python train.py --beta1=0.9 --lr_head=0.0203 --decay_shape="linear" --seq_len=2048
Each number is 200 + 30 x the weight over its row's rms, rounded and kept within 0 to 999. Layers, rows and columns count from 0. The size before them is the row's rms in percent of the matrix's.

# down: layer 5 MLP down (transposed), 384x96, rms 0.071, rows 35-70, columns 0-95
# up: layer 5 MLP up, 384x96, rms 0.0708, rows 36-71, columns 0-95
down35,104,154,167,144,155,187,181,222,199,161,140,126,154,209,199,241,232,210,202,227,187,271,206,125,190,236,209,234,206,210,182,217,227,221,175,226,208,225,140,226,217,174,235,182,208,240,207,214,195,186,171,210,222,171,195,140,197,227,139,194,172,240,245,177,202,131,209,198,227,197,193,208,240,196,200,180,190,212,251,241,170,191,193,170,211,224,216,206,167,233,211,214,219,205,182,172,197
up36,095,194,221,250,223,177,179,157,232,192,147,203,195,195,147,183,180,179,226,193,260,222,151,189,169,233,198,212,244,190,138,165,191,155,180,157,212,203,223,134,251,200,159,175,198,190,229,240,176,192,214,235,211,193,248,202,165,144,189,206,244,208,197,236,206,191,181,215,208,218,221,170,193,169,261,195,258,192,192,176,222,236,215,208,140,140,186,201,210,155,225,163,210,222,178,211,218
down36,105,201,209,172,193,253,196,233,256,170,180,149,224,204,178,206,235,213,222,176,199,200,213,140,225,154,228,255,206,262,177,197,222,159,196,143,203,228,150,188,189,208,225,162,175,214,200,239,224,202,225,184,213,233,227,210,211,152,198,218,141,160,153,230,130,160,191,184,198,223,179,190,191,212,177,233,213,237,177,141,221,198,189,221,191,231,175,232,212,198,167,224,223,257,194,177,145
up37,101,200,174,236,178,184,229,165,185,253,166,168,217,218,141,206,208,187,172,255,222,175,216,244,195,223,202,211,209,211,178,178,214,205,165,189,206,206,238,225,162,175,209,203,240,190,301,160,221,173,213,214,240,234,237,251,191,220,194,173,203,211,158,202,210,238,210,188,163,203,237,225,195,192,156,156,227,175,143,250,174,186,193,162,178,183,270,209,234,189,185,200,232,162,162,242,226
down37,102,218,159,214,194,120,216,191,190,267,224,179,176,169,237,198,196,157,187,208,241,185,190,207,131,217,200,270,192,165,215,155,196,232,203,271,221,211,168,206,148,186,195,206,232,191,198,158,216,205,151,244,223,181,210,191,171,206,208,229,226,192,163,217,176,228,207,237,176,211,168,254,227,247,174,214,190,223,173,251,202,204,203,172,191,200,152,239,198,142,211,178,160,236,170,210,211
up38,093,153,205,215,193,180,201,226,211,227,209,182,199,141,209,193,207,159,199,239,193,208,165,213,197,283,160,189,192,183,194,242,204,227,172,203,155,192,182,195,175,195,216,197,174,220,193,209,211,168,233,187,249,246,223,188,208,144,223,194,192,218,171,194,158,207,194,207,228,217,200,261,121,193,177,161,207,182,235,279,238,231,118,152,199,178,173,228,214,195,240,227,189,169,241,174,165
down38,094,205,183,165,261,178,176,213,198,215,269,222,262,175,236,176,218,163,167,215,230,187,194,236,171,206,164,177,197,207,238,188,169,227,243,185,241,221,174,255,192,160,211,176,242,240,191,200,198,251,201,190,257,220,235,232,197,248,226,224,240,236,236,228,204,205,220,162,212,186,156,202,187,219,199,184,217,234,241,188,189,182,209,274,193,214,183,217,208,259,193,241,253,155,179,206,201
up39,101,164,226,200,186,229,151,161,237,241,196,170,235,189,147,195,239,193,255,200,148,214,169,226,206,178,244,177,209,121,211,137,279,182,152,189,181,224,183,175,204,204,223,173,220,189,208,146,180,216,244,231,185,231,223,208,214,223,229,140,180,224,214,219,177,178,206,178,208,212,234,156,217,155,192,198,187,217,208,195,202,173,201,142,196,168,170,222,205,203,237,209,210,141,213,217,237
down39,098,176,199,173,208,194,178,178,182,187,194,196,223,160,185,232,217,223,196,150,258,190,236,250,202,192,208,188,117,161,206,186,206,207,148,148,176,235,154,173,242,150,266,194,203,147,143,203,234,209,223,256,243,209,219,180,262,215,201,216,191,169,235,146,191,246,244,195,219,169,197,187,176,238,188,207,240,153,199,209,193,160,189,213,157,188,192,198,203,218,216,182,203,170,201,195,169
up40,110,165,255,197,202,188,175,199,234,178,207,190,209,188,159,185,244,169,218,191,145,234,225,179,177,250,157,180,177,210,221,193,168,160,250,217,204,217,189,243,144,188,226,222,143,209,207,151,279,198,203,185,230,186,151,188,176,176,172,218,204,252,268,254,227,198,218,209,161,222,205,185,211,155,190,160,185,220,218,213,248,219,217,156,217,130,197,165,197,208,216,207,189,219,166,194,183
down40,106,190,247,194,177,202,175,163,204,170,193,224,211,149,216,175,178,270,166,192,211,237,222,234,144,190,200,173,178,164,211,174,194,184,267,208,178,240,198,178,176,216,188,191,210,171,174,177,192,226,202,196,194,214,276,214,167,219,182,281,210,203,261,202,177,182,193,180,226,170,225,219,252,139,239,155,180,219,220,245,207,216,170,164,186,140,233,157,231,187,220,187,212,164,224,187,207
up41,085,104,198,169,172,189,182,191,190,182,205,187,208,208,194,198,199,194,229,193,190,188,218,214,167,191,194,232,193,205,207,244,175,145,210,168,187,220,142,230,204,214,203,178,215,162,238,135,177,194,128,205,228,169,231,205,184,142,148,204,223,174,198,218,163,205,239,200,168,212,267,194,118,170,195,161,228,192,169,226,159,259,203,204,234,195,218,230,177,199,196,205,262,229,180,179,193
down41,085,187,221,212,177,216,214,215,208,261,192,227,177,200,160,144,181,220,179,226,169,186,213,162,232,196,238,187,192,171,264,199,204,137,139,205,222,171,257,194,194,233,227,206,136,249,152,184,199,157,242,217,249,221,226,143,198,197,202,261,225,206,191,214,172,160,193,167,146,186,151,182,220,158,199,155,187,212,190,181,143,198,185,210,169,242,190,222,197,222,197,221,214,186,218,226,206
up42,084,233,222,188,168,171,249,200,249,208,225,215,207,216,209,197,188,222,167,202,227,158,197,202,171,182,271,203,250,193,253,246,160,226,184,157,184,168,216,171,207,158,149,167,245,184,231,201,212,227,208,233,237,165,238,233,185,169,231,244,231,211,166,171,222,191,185,168,224,211,255,209,191,208,249,194,191,204,205,189,134,222,174,165,236,181,217,211,209,154,168,188,182,194,182,252,130
down42,094,208,173,205,227,184,247,209,224,170,212,172,143,184,232,204,186,224,235,189,194,188,211,176,200,220,191,184,210,226,253,241,165,206,136,212,208,189,262,175,186,159,198,212,160,140,190,239,190,206,165,213,238,185,182,196,231,133,189,266,184,181,188,147,185,214,152,185,150,218,248,195,212,166,203,245,199,247,209,195,200,240,210,195,216,233,184,219,210,191,145,222,132,213,258,230,216
up43,104,215,198,222,190,168,175,234,171,234,218,208,215,166,216,221,149,209,176,267,212,254,150,132,188,182,201,133,229,158,197,221,169,225,133,199,203,248,178,255,225,168,191,241,186,196,148,210,282,221,218,194,167,193,231,210,202,207,227,202,186,232,198,187,179,188,227,166,155,169,181,170,222,188,216,200,165,227,187,139,200,226,201,201,206,162,178,164,193,211,175,161,219,230,201,200,235
down43,111,220,231,189,223,133,153,268,197,249,185,219,232,202,159,176,224,191,231,228,222,210,217,190,228,181,231,209,238,167,200,188,191,182,162,221,287,202,178,205,212,224,154,254,213,234,208,216,206,234,203,167,196,210,222,226,153,212,224,194,218,192,203,209,181,157,240,179,189,248,190,232,211,185,251,242,152,217,144,192,219,162,224,248,209,228,149,248,185,196,195,209,215,207,148,164,178
up44,092,197,167,257,202,225,214,160,199,207,178,280,214,210,218,218,182,169,224,247,238,185,202,224,186,189,205,180,183,188,197,194,200,169,210,151,181,253,176,240,163,147,188,190,198,201,153,203,236,248,176,180,199,174,238,204,194,244,191,173,183,189,208,189,188,219,196,151,157,181,212,240,146,145,223,172,156,238,192,201,176,241,199,230,283,162,260,173,158,229,201,203,225,219,158,194,189
down44,092,214,188,170,200,158,188,192,169,194,188,160,190,227,175,197,209,212,250,234,180,174,219,268,240,178,208,200,204,267,187,199,202,212,164,168,219,212,249,163,121,187,185,222,165,199,125,204,228,208,272,215,223,216,211,205,212,149,196,226,205,200,201,197,191,172,211,175,260,213,199,158,174,144,257,219,225,153,236,166,222,216,205,206,213,197,222,214,199,225,215,261,175,236,251,195,194
up45,098,229,221,214,213,168,146,188,180,275,191,168,253,161,246,174,253,207,186,192,176,232,178,181,193,210,252,183,184,199,223,176,190,198,183,178,189,176,173,188,221,162,178,200,106,217,197,171,216,238,245,246,177,234,213,255,236,232,208,221,195,191,205,191,239,190,206,212,230,163,168,182,171,222,196,238,232,225,266,197,245,203,171,230,172,236,210,235,177,207,166,217,236,215,200,251,211
down45,098,229,182,213,207,219,239,119,180,247,231,209,187,207,238,176,239,181,224,238,185,182,198,200,140,220,166,240,145,225,209,212,273,205,208,190,257,233,203,156,227,160,210,119,181,167,230,188,205,205,188,245,188,210,217,226,170,218,199,168,191,224,182,223,186,190,192,163,206,151,202,236,202,203,143,172,180,188,264,186,226,207,186,158,242,207,229,192,187,197,170,218,162,201,216,245,216
up46,096,201,197,273,209,180,172,209,219,198,168,220,186,189,176,207,222,186,169,233,242,206,228,103,220,239,232,191,208,184,189,200,269,156,209,191,190,197,214,185,273,201,222,192,173,207,242,166,185,220,225,179,207,219,258,172,188,149,213,190,233,208,226,169,165,198,206,176,216,137,190,192,169,175,208,212,238,262,229,172,266,192,214,172,186,221,199,203,222,211,213,234,192,156,227,254,166
down46,102,220,180,175,136,145,185,177,182,204,210,217,153,192,202,224,241,202,204,191,237,170,187,201,220,176,194,238,167,204,123,173,164,228,174,236,210,209,247,190,240,210,229,197,198,189,151,265,136,159,229,190,216,202,220,207,175,174,195,199,252,216,221,179,170,148,185,232,199,187,138,173,221,191,201,173,161,206,234,150,148,225,194,201,162,219,186,245,202,234,196,238,195,221,206,253,164
up47,109,131,183,223,183,187,235,178,219,158,187,227,219,210,154,154,203,183,179,231,182,179,241,195,224,249,186,167,174,234,229,179,212,200,170,218,182,172,218,208,185,200,203,196,137,193,224,142,185,273,204,261,212,213,200,247,213,187,201,171,180,211,136,203,247,237,225,220,173,230,161,251,143,200,212,231,189,227,226,251,190,200,223,199,204,194,202,182,235,192,134,174,183,196,163,236,161
down47,102,200,254,194,217,257,233,166,190,180,175,229,205,274,260,200,217,178,180,190,212,174,212,204,181,194,261,177,149,221,231,201,181,178,222,242,233,159,205,208,178,189,191,187,204,223,186,232,139,200,177,165,272,261,227,251,244,199,197,254,203,176,196,229,210,218,214,204,205,267,190,224,222,216,192,214,189,227,187,260,212,192,194,228,163,228,175,167,225,257,192,237,201,163,209,212,205
up48,095,189,193,186,272,227,191,206,209,257,167,236,216,147,198,189,217,202,160,228,218,164,178,158,145,206,207,179,186,152,208,188,194,198,165,189,178,228,187,293,191,210,211,189,213,140,217,217,232,246,197,254,217,193,211,219,204,251,174,167,234,241,168,156,193,212,170,187,137,167,206,152,163,176,223,203,201,213,190,186,165,209,166,181,164,213,212,159,222,212,191,166,250,186,169,220,164
down48,089,219,226,116,250,227,187,208,179,208,163,148,205,174,195,223,175,190,205,225,218,183,224,197,181,165,182,190,192,212,221,246,159,197,228,204,218,239,232,217,173,190,189,259,169,198,223,160,216,234,168,241,178,197,177,197,193,161,222,170,188,198,155,153,206,168,201,195,179,238,209,219,200,225,233,222,102,202,131,131,185,226,194,208,180,186,219,161,195,206,248,184,232,218,155,159,189
up49,102,200,129,235,193,170,241,233,179,202,177,235,190,207,141,202,245,174,153,220,188,214,178,161,222,232,177,209,233,140,198,191,149,154,167,210,239,188,178,187,237,198,215,214,252,256,211,214,195,235,247,191,187,205,197,224,193,203,196,169,189,220,188,173,170,204,146,172,179,205,171,179,165,193,203,169,217,228,247,237,211,145,208,214,225,124,212,227,216,158,165,225,232,141,209,218,184
down49,099,253,216,178,222,174,181,207,198,186,159,211,200,226,200,239,185,235,205,194,179,149,202,166,208,189,169,167,194,215,149,203,185,210,146,232,265,130,230,218,199,271,216,215,171,191,177,245,219,243,214,200,167,228,201,210,205,165,171,155,185,185,211,196,182,147,199,225,228,216,125,144,127,216,238,212,192,252,238,195,160,218,176,204,211,210,195,217,214,175,144,169,195,203,187,214,181
up50,095,240,174,216,182,223,175,125,170,223,139,214,206,169,129,168,256,196,227,200,186,213,189,233,214,199,170,205,199,169,243,196,173,176,190,174,181,205,225,198,156,238,186,210,117,208,257,160,255,228,239,221,214,186,241,239,186,226,243,195,229,173,213,183,206,185,206,163,216,222,216,161,224,186,224,189,256,164,185,263,207,218,172,198,250,187,206,214,179,212,195,200,238,217,206,234,182
down50,097,206,239,197,145,224,200,228,221,230,246,246,206,168,210,190,231,247,239,154,236,277,205,182,178,158,179,221,164,179,219,161,224,173,191,179,224,281,178,203,174,214,204,153,209,230,199,205,240,227,220,185,225,181,217,179,197,231,188,192,124,191,205,177,185,178,195,180,197,230,159,193,194,139,172,211,185,206,238,153,232,201,175,174,169,179,196,165,234,228,165,211,259,198,231,241,189
up51,096,164,214,235,158,248,173,207,189,175,223,189,159,228,170,195,224,180,177,228,141,189,205,174,191,235,212,190,231,222,184,264,206,187,176,164,195,256,227,202,261,242,192,172,150,212,210,248,205,172,236,215,275,206,208,230,188,188,133,202,202,230,240,174,208,227,213,178,240,191,178,208,211,189,147,189,224,240,211,204,210,196,186,196,229,173,200,174,219,156,229,170,225,214,278,251,229
down51,099,191,196,137,184,206,182,236,279,161,171,165,185,183,156,206,217,245,209,167,210,216,193,159,224,176,184,230,193,193,173,165,188,189,179,219,209,248,186,230,229,182,241,177,252,208,233,173,177,231,183,173,193,196,180,160,199,136,162,167,178,209,227,135,184,186,255,253,251,211,162,166,189,200,229,207,236,227,214,163,203,193,219,140,169,249,173,189,213,167,201,191,166,176,196,216,164
up52,099,193,177,214,228,216,214,229,236,192,200,217,235,258,229,171,178,188,217,178,216,236,225,223,176,170,184,198,249,158,278,213,178,206,181,210,137,187,204,189,214,211,170,237,243,243,252,171,205,217,196,233,242,196,146,219,139,234,161,193,182,248,181,196,165,219,200,243,215,191,257,165,185,147,204,239,217,190,217,234,207,180,193,184,279,195,214,207,193,184,199,195,165,174,214,203,136
down52,098,169,182,201,110,151,263,173,199,211,204,184,197,225,186,224,194,251,180,195,161,245,207,222,249,193,225,210,218,253,194,163,225,195,241,231,204,161,202,199,248,200,244,237,248,214,222,170,262,192,245,184,197,242,244,148,174,154,207,227,132,242,207,223,173,200,212,185,199,170,220,191,230,187,185,225,220,228,193,213,204,199,186,177,230,212,204,204,145,184,184,205,195,236,240,216,235
up53,083,219,212,213,219,255,185,158,182,204,208,178,175,191,171,210,271,202,213,192,207,203,200,191,185,226,212,224,241,208,166,232,288,180,198,184,180,191,232,205,243,161,224,165,184,232,247,182,153,198,190,233,209,185,216,227,161,160,229,161,201,180,292,167,201,237,168,219,197,159,215,188,214,185,183,156,204,157,157,203,228,185,198,187,183,173,203,190,237,194,249,218,189,156,171,268,148
down53,093,228,191,200,176,177,246,200,184,195,175,138,254,188,148,195,155,212,233,199,184,187,179,145,189,136,230,206,219,230,197,226,215,181,202,208,220,198,180,213,215,173,273,178,175,139,157,214,205,174,217,256,245,223,203,157,168,227,221,194,206,172,175,189,152,172,163,215,219,253,223,216,198,202,195,195,193,151,195,177,188,206,118,225,174,210,214,273,196,235,166,185,200,225,233,183,191
up54,096,256,237,234,176,182,193,169,201,193,176,198,194,150,227,159,153,175,218,194,219,212,210,182,188,185,177,205,232,204,163,251,188,146,196,219,143,128,155,233,219,149,207,217,179,188,223,238,228,176,243,181,192,189,187,194,206,191,222,222,204,220,220,233,178,273,179,238,180,171,222,211,248,221,161,199,278,212,235,166,265,197,213,209,219,198,189,250,207,220,204,249,229,210,225,235,192
down54,092,198,218,219,221,195,280,191,201,215,188,224,251,214,191,166,234,156,273,176,202,162,201,152,217,200,218,225,185,192,218,172,166,145,199,199,170,239,227,203,237,171,205,217,156,202,178,202,195,170,212,243,218,190,191,159,157,234,219,172,212,142,205,227,185,154,173,144,243,271,190,172,229,200,208,198,174,122,188,225,193,196,184,242,204,236,215,246,203,199,207,216,212,179,256,186,212
up55,106,258,195,187,154,187,174,196,217,168,166,276,251,192,202,197,206,168,179,196,148,190,216,138,234,217,240,176,206,136,258,146,234,198,231,146,207,209,196,220,205,223,179,182,217,188,158,210,191,210,181,213,191,192,219,231,183,175,227,203,217,193,202,181,182,228,237,241,168,174,222,190,189,177,185,250,187,201,209,205,244,244,212,180,275,234,151,240,178,215,163,218,130,205,190,213,197
down55,109,185,147,182,216,183,151,181,218,183,190,219,214,205,200,197,186,137,174,225,229,176,182,133,222,192,192,167,285,217,208,202,223,194,193,152,248,194,200,181,218,188,182,194,214,220,175,157,160,205,192,208,211,202,260,212,227,216,166,165,221,234,183,152,173,126,237,209,147,199,179,183,184,200,198,227,138,190,240,250,202,216,253,217,250,194,165,222,146,191,216,188,194,201,212,144,204
up56,110,233,215,185,189,222,214,186,208,243,207,198,252,166,221,204,213,203,170,215,142,196,169,184,181,235,236,138,178,213,185,211,225,219,181,225,164,159,170,250,221,200,179,215,179,211,250,157,209,232,183,182,206,172,152,204,142,274,222,206,166,206,144,246,237,226,192,208,178,149,212,195,165,166,223,222,197,167,210,171,205,240,197,207,170,173,284,208,216,141,167,238,187,222,172,205,212
down56,094,258,211,184,164,235,158,212,197,204,172,212,192,246,179,204,212,262,128,173,189,185,148,172,226,184,209,179,171,183,124,169,216,247,222,254,204,119,194,222,192,196,192,206,213,207,139,177,168,191,207,187,210,203,175,188,177,209,190,184,200,172,151,204,211,228,206,244,195,183,231,180,152,180,193,172,186,203,226,130,200,191,194,232,155,179,234,231,154,240,166,217,213,188,239,175,210
up57,106,205,211,217,248,148,233,188,219,217,208,146,244,152,182,193,165,175,202,215,161,193,211,214,164,167,227,165,184,240,211,254,190,154,150,153,182,188,155,248,244,172,212,202,254,219,179,186,204,232,199,186,222,240,166,210,189,190,194,197,181,184,194,162,254,197,198,152,164,183,219,199,190,155,207,257,186,244,236,193,188,233,134,186,207,197,229,165,173,190,137,214,182,251,170,206,196
down57,111,197,198,241,217,215,242,164,197,172,174,193,230,197,203,187,215,194,211,170,147,224,181,187,253,209,174,163,193,187,200,149,171,243,214,165,174,179,200,210,170,158,197,165,201,227,160,179,150,226,182,130,268,201,178,240,222,177,241,227,186,187,207,185,242,151,174,183,219,199,207,168,150,187,167,224,187,137,180,191,229,197,159,176,209,255,212,250,246,222,153,220,200,241,247,179,183
up58,092,226,229,180,225,218,257,206,205,185,210,240,226,228,190,217,142,213,234,166,195,199,180,200,132,177,215,172,175,155,181,184,229,187,185,195,188,191,157,291,239,220,196,155,126,173,181,192,190,159,178,198,179,208,184,243,230,158,206,154,201,213,176,204,252,195,174,160,173,168,153,207,205,160,212,181,259,205,157,191,194,172,185,186,210,155,247,205,221,148,229,234,183,214,195,200,214
down58,093,220,168,154,198,185,217,208,162,174,162,183,224,171,200,150,183,200,211,209,231,164,204,224,228,201,232,178,213,208,219,223,248,180,229,164,154,206,232,191,239,209,178,188,151,187,219,213,142,144,195,193,222,180,178,138,198,137,211,199,259,206,181,239,227,189,188,227,177,196,237,197,179,214,214,184,272,179,199,225,242,197,219,183,205,208,198,171,193,171,230,306,173,228,222,160,241
up59,101,228,174,233,223,205,157,194,174,187,179,235,227,152,156,192,199,182,207,213,172,211,184,201,186,209,270,197,273,183,241,149,223,225,208,170,197,194,196,198,179,239,250,246,135,247,239,221,246,227,173,194,186,278,226,168,177,167,228,210,198,182,138,224,188,219,197,173,202,179,190,234,247,179,194,203,119,231,170,186,195,205,208,208,192,202,228,202,239,204,180,183,183,158,171,188,177
down59,101,167,193,172,178,256,221,225,184,182,200,192,249,217,235,219,210,214,161,245,215,165,230,166,227,181,166,234,223,209,233,137,215,228,210,266,235,208,241,205,224,201,220,242,180,220,251,176,201,177,240,146,201,186,114,208,182,150,204,202,219,204,168,208,217,154,210,140,218,186,204,176,212,152,190,248,226,223,222,175,192,228,197,207,161,251,178,212,226,202,165,200,190,199,178,226,146
up60,089,184,218,227,246,241,179,187,215,167,209,170,211,143,157,157,167,139,169,164,195,231,186,204,200,229,149,209,195,158,115,243,195,180,199,181,221,150,225,174,182,206,167,177,125,193,205,203,255,238,161,216,198,175,196,202,138,184,201,195,167,228,227,187,225,259,194,191,177,200,215,230,167,212,229,213,172,182,194,204,163,225,221,166,237,214,247,210,220,168,174,189,205,172,228,239,207
down60,099,268,201,189,239,165,188,191,245,186,175,226,166,199,192,206,184,181,222,145,191,214,167,193,152,162,204,233,181,171,151,207,184,201,221,237,154,188,225,263,198,172,210,198,169,198,183,194,234,184,163,169,189,137,178,172,208,160,268,205,176,158,225,211,193,194,187,240,187,198,147,209,216,204,167,150,127,213,193,186,155,120,235,200,211,192,167,211,189,195,176,175,239,222,181,224,217
up61,101,201,182,208,200,235,191,227,231,171,202,194,232,247,227,177,154,250,130,153,189,157,240,183,221,215,186,158,172,159,185,216,140,226,240,168,171,208,195,258,210,191,229,262,223,200,194,213,212,231,180,222,162,209,176,223,203,165,201,260,269,206,183,227,144,175,172,187,202,174,244,202,215,181,197,225,182,213,157,208,230,197,200,193,230,152,150,161,155,193,227,170,183,221,189,201,227
down61,101,206,169,239,275,180,153,210,223,161,157,223,192,215,248,238,176,210,197,231,210,192,188,255,255,181,178,195,190,223,174,240,187,136,230,210,164,222,184,228,204,230,208,216,221,195,214,160,271,248,164,230,158,228,204,228,206,238,189,257,228,179,172,192,180,211,241,233,178,204,238,249,216,215,228,239,176,203,198,248,206,202,189,239,264,178,178,173,168,181,214,211,185,202,202,172,223
up62,101,159,155,202,193,233,173,132,206,220,192,159,183,175,209,212,175,186,116,252,200,205,170,213,137,254,222,177,170,206,187,171,168,172,147,202,170,221,177,224,237,232,210,214,193,215,160,184,220,260,243,192,167,207,212,226,161,222,210,181,175,189,173,258,195,209,228,176,214,226,226,163,194,194,129,219,200,184,230,166,206,235,172,195,203,161,196,194,192,139,169,179,210,153,179,190,218
down62,098,170,248,178,254,181,201,255,178,210,146,218,196,255,219,197,139,211,241,211,168,164,220,195,234,194,156,168,221,182,234,225,116,177,204,215,199,188,202,188,245,174,244,191,189,227,215,208,145,185,247,158,186,152,202,244,207,223,183,207,202,158,194,165,206,207,200,171,223,214,233,216,198,177,168,171,203,183,198,130,233,225,208,221,205,211,185,176,215,209,202,178,133,212,260,191,241
up63,103,219,201,211,184,172,219,208,216,189,221,148,208,130,170,178,201,204,187,233,143,218,218,159,112,205,207,218,219,183,186,173,257,205,199,190,170,212,215,204,203,188,214,217,204,168,234,206,235,203,210,245,303,229,213,177,212,177,222,240,207,208,187,162,253,168,181,168,223,247,223,169,184,175,208,178,166,225,241,185,197,192,233,151,204,166,194,198,193,187,245,160,181,135,172,158,206
down63,098,209,195,150,146,214,169,198,213,184,232,207,152,119,204,223,204,235,191,163,199,198,190,250,197,212,180,215,221,247,170,250,192,215,231,230,203,206,204,214,206,178,220,221,273,178,248,179,249,204,211,192,212,191,218,235,212,274,172,251,192,243,259,169,204,164,152,190,228,157,223,194,268,186,217,195,169,208,216,154,189,180,198,222,207,196,176,165,167,182,228,191,239,158,201,181,180
up64,093,211,193,136,236,276,208,156,215,210,204,174,212,195,196,176,173,192,229,247,216,219,138,213,210,200,152,185,196,204,154,237,246,235,213,180,194,131,189,203,203,197,176,225,205,206,204,174,240,183,200,258,237,199,200,205,206,242,243,221,214,229,239,219,198,205,197,187,173,239,185,197,176,177,217,154,190,200,222,206,202,185,156,177,199,154,186,155,305,221,235,153,238,233,204,205,230
down64,094,236,231,252,166,175,239,237,193,218,160,218,207,236,150,206,213,222,211,231,220,180,198,186,218,213,238,179,157,189,158,200,178,220,193,203,212,174,189,189,98,221,167,214,187,183,238,179,219,183,203,211,253,197,226,206,233,189,281,148,174,158,190,226,157,201,209,181,206,200,202,214,220,171,237,201,229,213,148,160,202,187,221,206,230,218,197,203,228,276,183,191,256,239,158,164,191
up65,099,220,193,242,173,186,187,200,252,232,216,200,177,179,217,195,254,221,180,146,188,164,227,185,236,235,159,135,204,178,250,190,214,156,186,241,166,169,250,204,221,188,171,178,209,218,221,174,254,200,202,185,161,249,248,211,234,185,205,225,248,213,168,193,170,173,204,190,191,166,177,214,261,248,165,248,170,193,217,181,218,267,192,147,188,224,196,233,232,190,209,241,195,187,219,239,171
down65,105,200,234,241,214,186,227,215,218,242,217,206,223,183,166,202,182,228,188,178,161,183,224,187,166,242,187,169,222,207,147,179,204,176,146,227,187,261,138,137,186,281,185,231,212,194,228,157,236,152,185,180,192,209,221,246,253,208,233,214,198,174,153,199,223,211,183,203,174,181,157,136,201,172,217,221,183,240,181,223,249,241,154,176,185,221,179,187,244,213,217,184,213,174,176,173,196
up66,105,234,248,245,226,163,165,159,247,162,259,241,173,202,178,208,210,208,184,207,232,148,185,195,185,209,172,162,171,219,194,224,196,183,187,207,204,196,194,202,186,209,174,165,190,163,192,167,201,194,229,198,225,235,189,247,198,178,229,201,245,198,232,255,233,237,146,231,206,155,269,250,188,252,136,171,160,210,212,200,180,223,224,159,197,157,211,158,195,174,235,183,204,176,255,182,170
down66,098,189,199,171,190,204,190,118,203,190,200,189,191,181,227,221,211,197,220,231,175,213,208,203,285,212,167,204,200,176,223,162,185,183,247,255,215,224,201,225,182,226,164,220,179,220,177,225,147,227,184,215,193,215,176,234,166,190,209,156,253,245,154,241,186,150,190,180,228,188,194,194,159,179,201,239,176,132,209,161,141,209,185,202,230,190,201,230,179,161,177,142,244,201,251,243,229
up67,088,205,129,267,177,254,227,209,197,211,168,193,220,146,153,219,221,184,166,234,190,231,181,195,186,189,208,201,181,193,137,220,248,190,221,155,195,184,222,182,193,164,190,204,209,166,185,134,257,209,221,203,206,223,247,189,186,201,202,127,216,227,209,201,213,233,213,204,149,233,185,235,203,190,181,138,214,159,183,176,163,271,188,211,176,167,178,166,165,216,181,177,219,240,169,196,217
down67,089,201,205,191,192,191,242,233,201,191,181,195,235,183,195,190,241,231,188,152,205,182,206,195,199,198,198,209,222,269,154,160,144,193,144,163,214,201,246,160,222,235,180,217,188,200,163,267,256,197,219,215,210,219,168,223,169,215,192,218,208,189,217,246,195,157,243,181,168,174,154,216,179,210,214,146,181,208,154,215,194,231,223,225,179,219,147,263,207,251,235,156,179,171,227,139,230
up68,101,195,185,214,243,193,206,233,172,202,155,178,206,207,162,190,233,172,216,204,191,192,217,150,199,184,224,207,196,152,167,166,166,205,167,184,212,204,132,187,228,166,203,193,196,137,170,162,169,212,212,184,239,185,163,199,135,221,179,216,275,173,243,208,199,270,166,198,187,136,212,177,167,223,136,202,152,219,180,252,231,225,202,163,245,193,164,182,218,198,181,222,159,229,186,187,188
down68,095,194,177,222,225,204,192,205,183,269,167,234,274,191,139,197,202,157,166,173,166,221,210,220,214,246,233,181,193,108,173,178,230,181,149,222,174,210,196,174,198,277,146,225,230,188,200,175,192,263,200,192,190,182,166,208,164,179,220,191,227,186,200,271,207,189,201,210,136,183,164,204,221,225,194,186,162,184,179,176,189,183,210,226,196,233,231,201,222,230,228,202,192,167,179,204,231
up69,107,178,219,211,200,259,235,202,246,191,206,199,216,185,215,185,209,206,146,222,204,246,202,219,224,195,174,205,230,194,172,230,148,187,224,228,227,198,195,191,265,178,164,217,232,211,200,206,205,207,201,175,197,207,225,247,161,217,189,222,256,239,209,240,269,227,189,250,196,240,265,167,224,245,245,189,204,208,222,204,221,198,174,158,250,100,184,201,217,195,220,204,241,216,224,257,178
down69,105,165,210,228,229,246,174,211,200,203,189,192,181,246,209,219,189,223,245,202,226,169,213,215,246,205,280,177,206,204,209,209,232,186,194,255,244,179,197,189,196,241,199,222,111,149,187,194,206,190,161,198,166,205,223,252,222,117,211,223,225,186,190,229,223,210,185,206,203,238,207,140,217,181,253,243,101,185,182,216,181,194,212,206,207,212,208,207,249,239,197,218,212,190,214,209,182
up70,105,176,187,230,211,180,216,213,204,249,219,187,212,198,219,197,201,100,196,222,201,210,209,166,178,191,247,203,195,168,194,165,148,150,184,254,209,231,234,178,226,238,194,145,164,147,214,206,224,216,182,163,212,235,189,200,209,169,163,230,234,192,146,172,217,218,167,220,209,163,233,178,164,162,192,204,165,242,243,157,164,245,222,207,236,141,168,222,193,200,246,226,230,169,181,206,226
down70,099,244,234,170,187,236,201,186,223,219,200,192,232,187,247,220,185,194,164,206,228,174,189,178,155,166,181,255,212,295,202,254,181,198,189,215,215,165,186,208,202,188,170,170,198,164,151,172,270,162,218,195,182,213,197,266,174,209,151,214,175,163,181,204,231,187,198,197,200,190,195,197,252,217,221,190,223,225,194,223,200,169,206,280,197,193,165,241,126,249,236,236,196,207,205,201,200
up71,102,175,179,215,187,202,207,199,195,165,250,171,166,148,244,171,158,218,188,186,181,256,191,239,195,198,233,211,239,226,248,207,149,182,237,194,219,122,178,218,197,233,197,208,191,265,252,256,192,202,183,190,215,227,147,229,223,190,176,134,202,238,236,185,147,215,202,173,177,188,217,215,150,152,170,265,212,191,201,206,221,159,203,177,166,225,225,184,176,184,193,237,218,181,194,175,193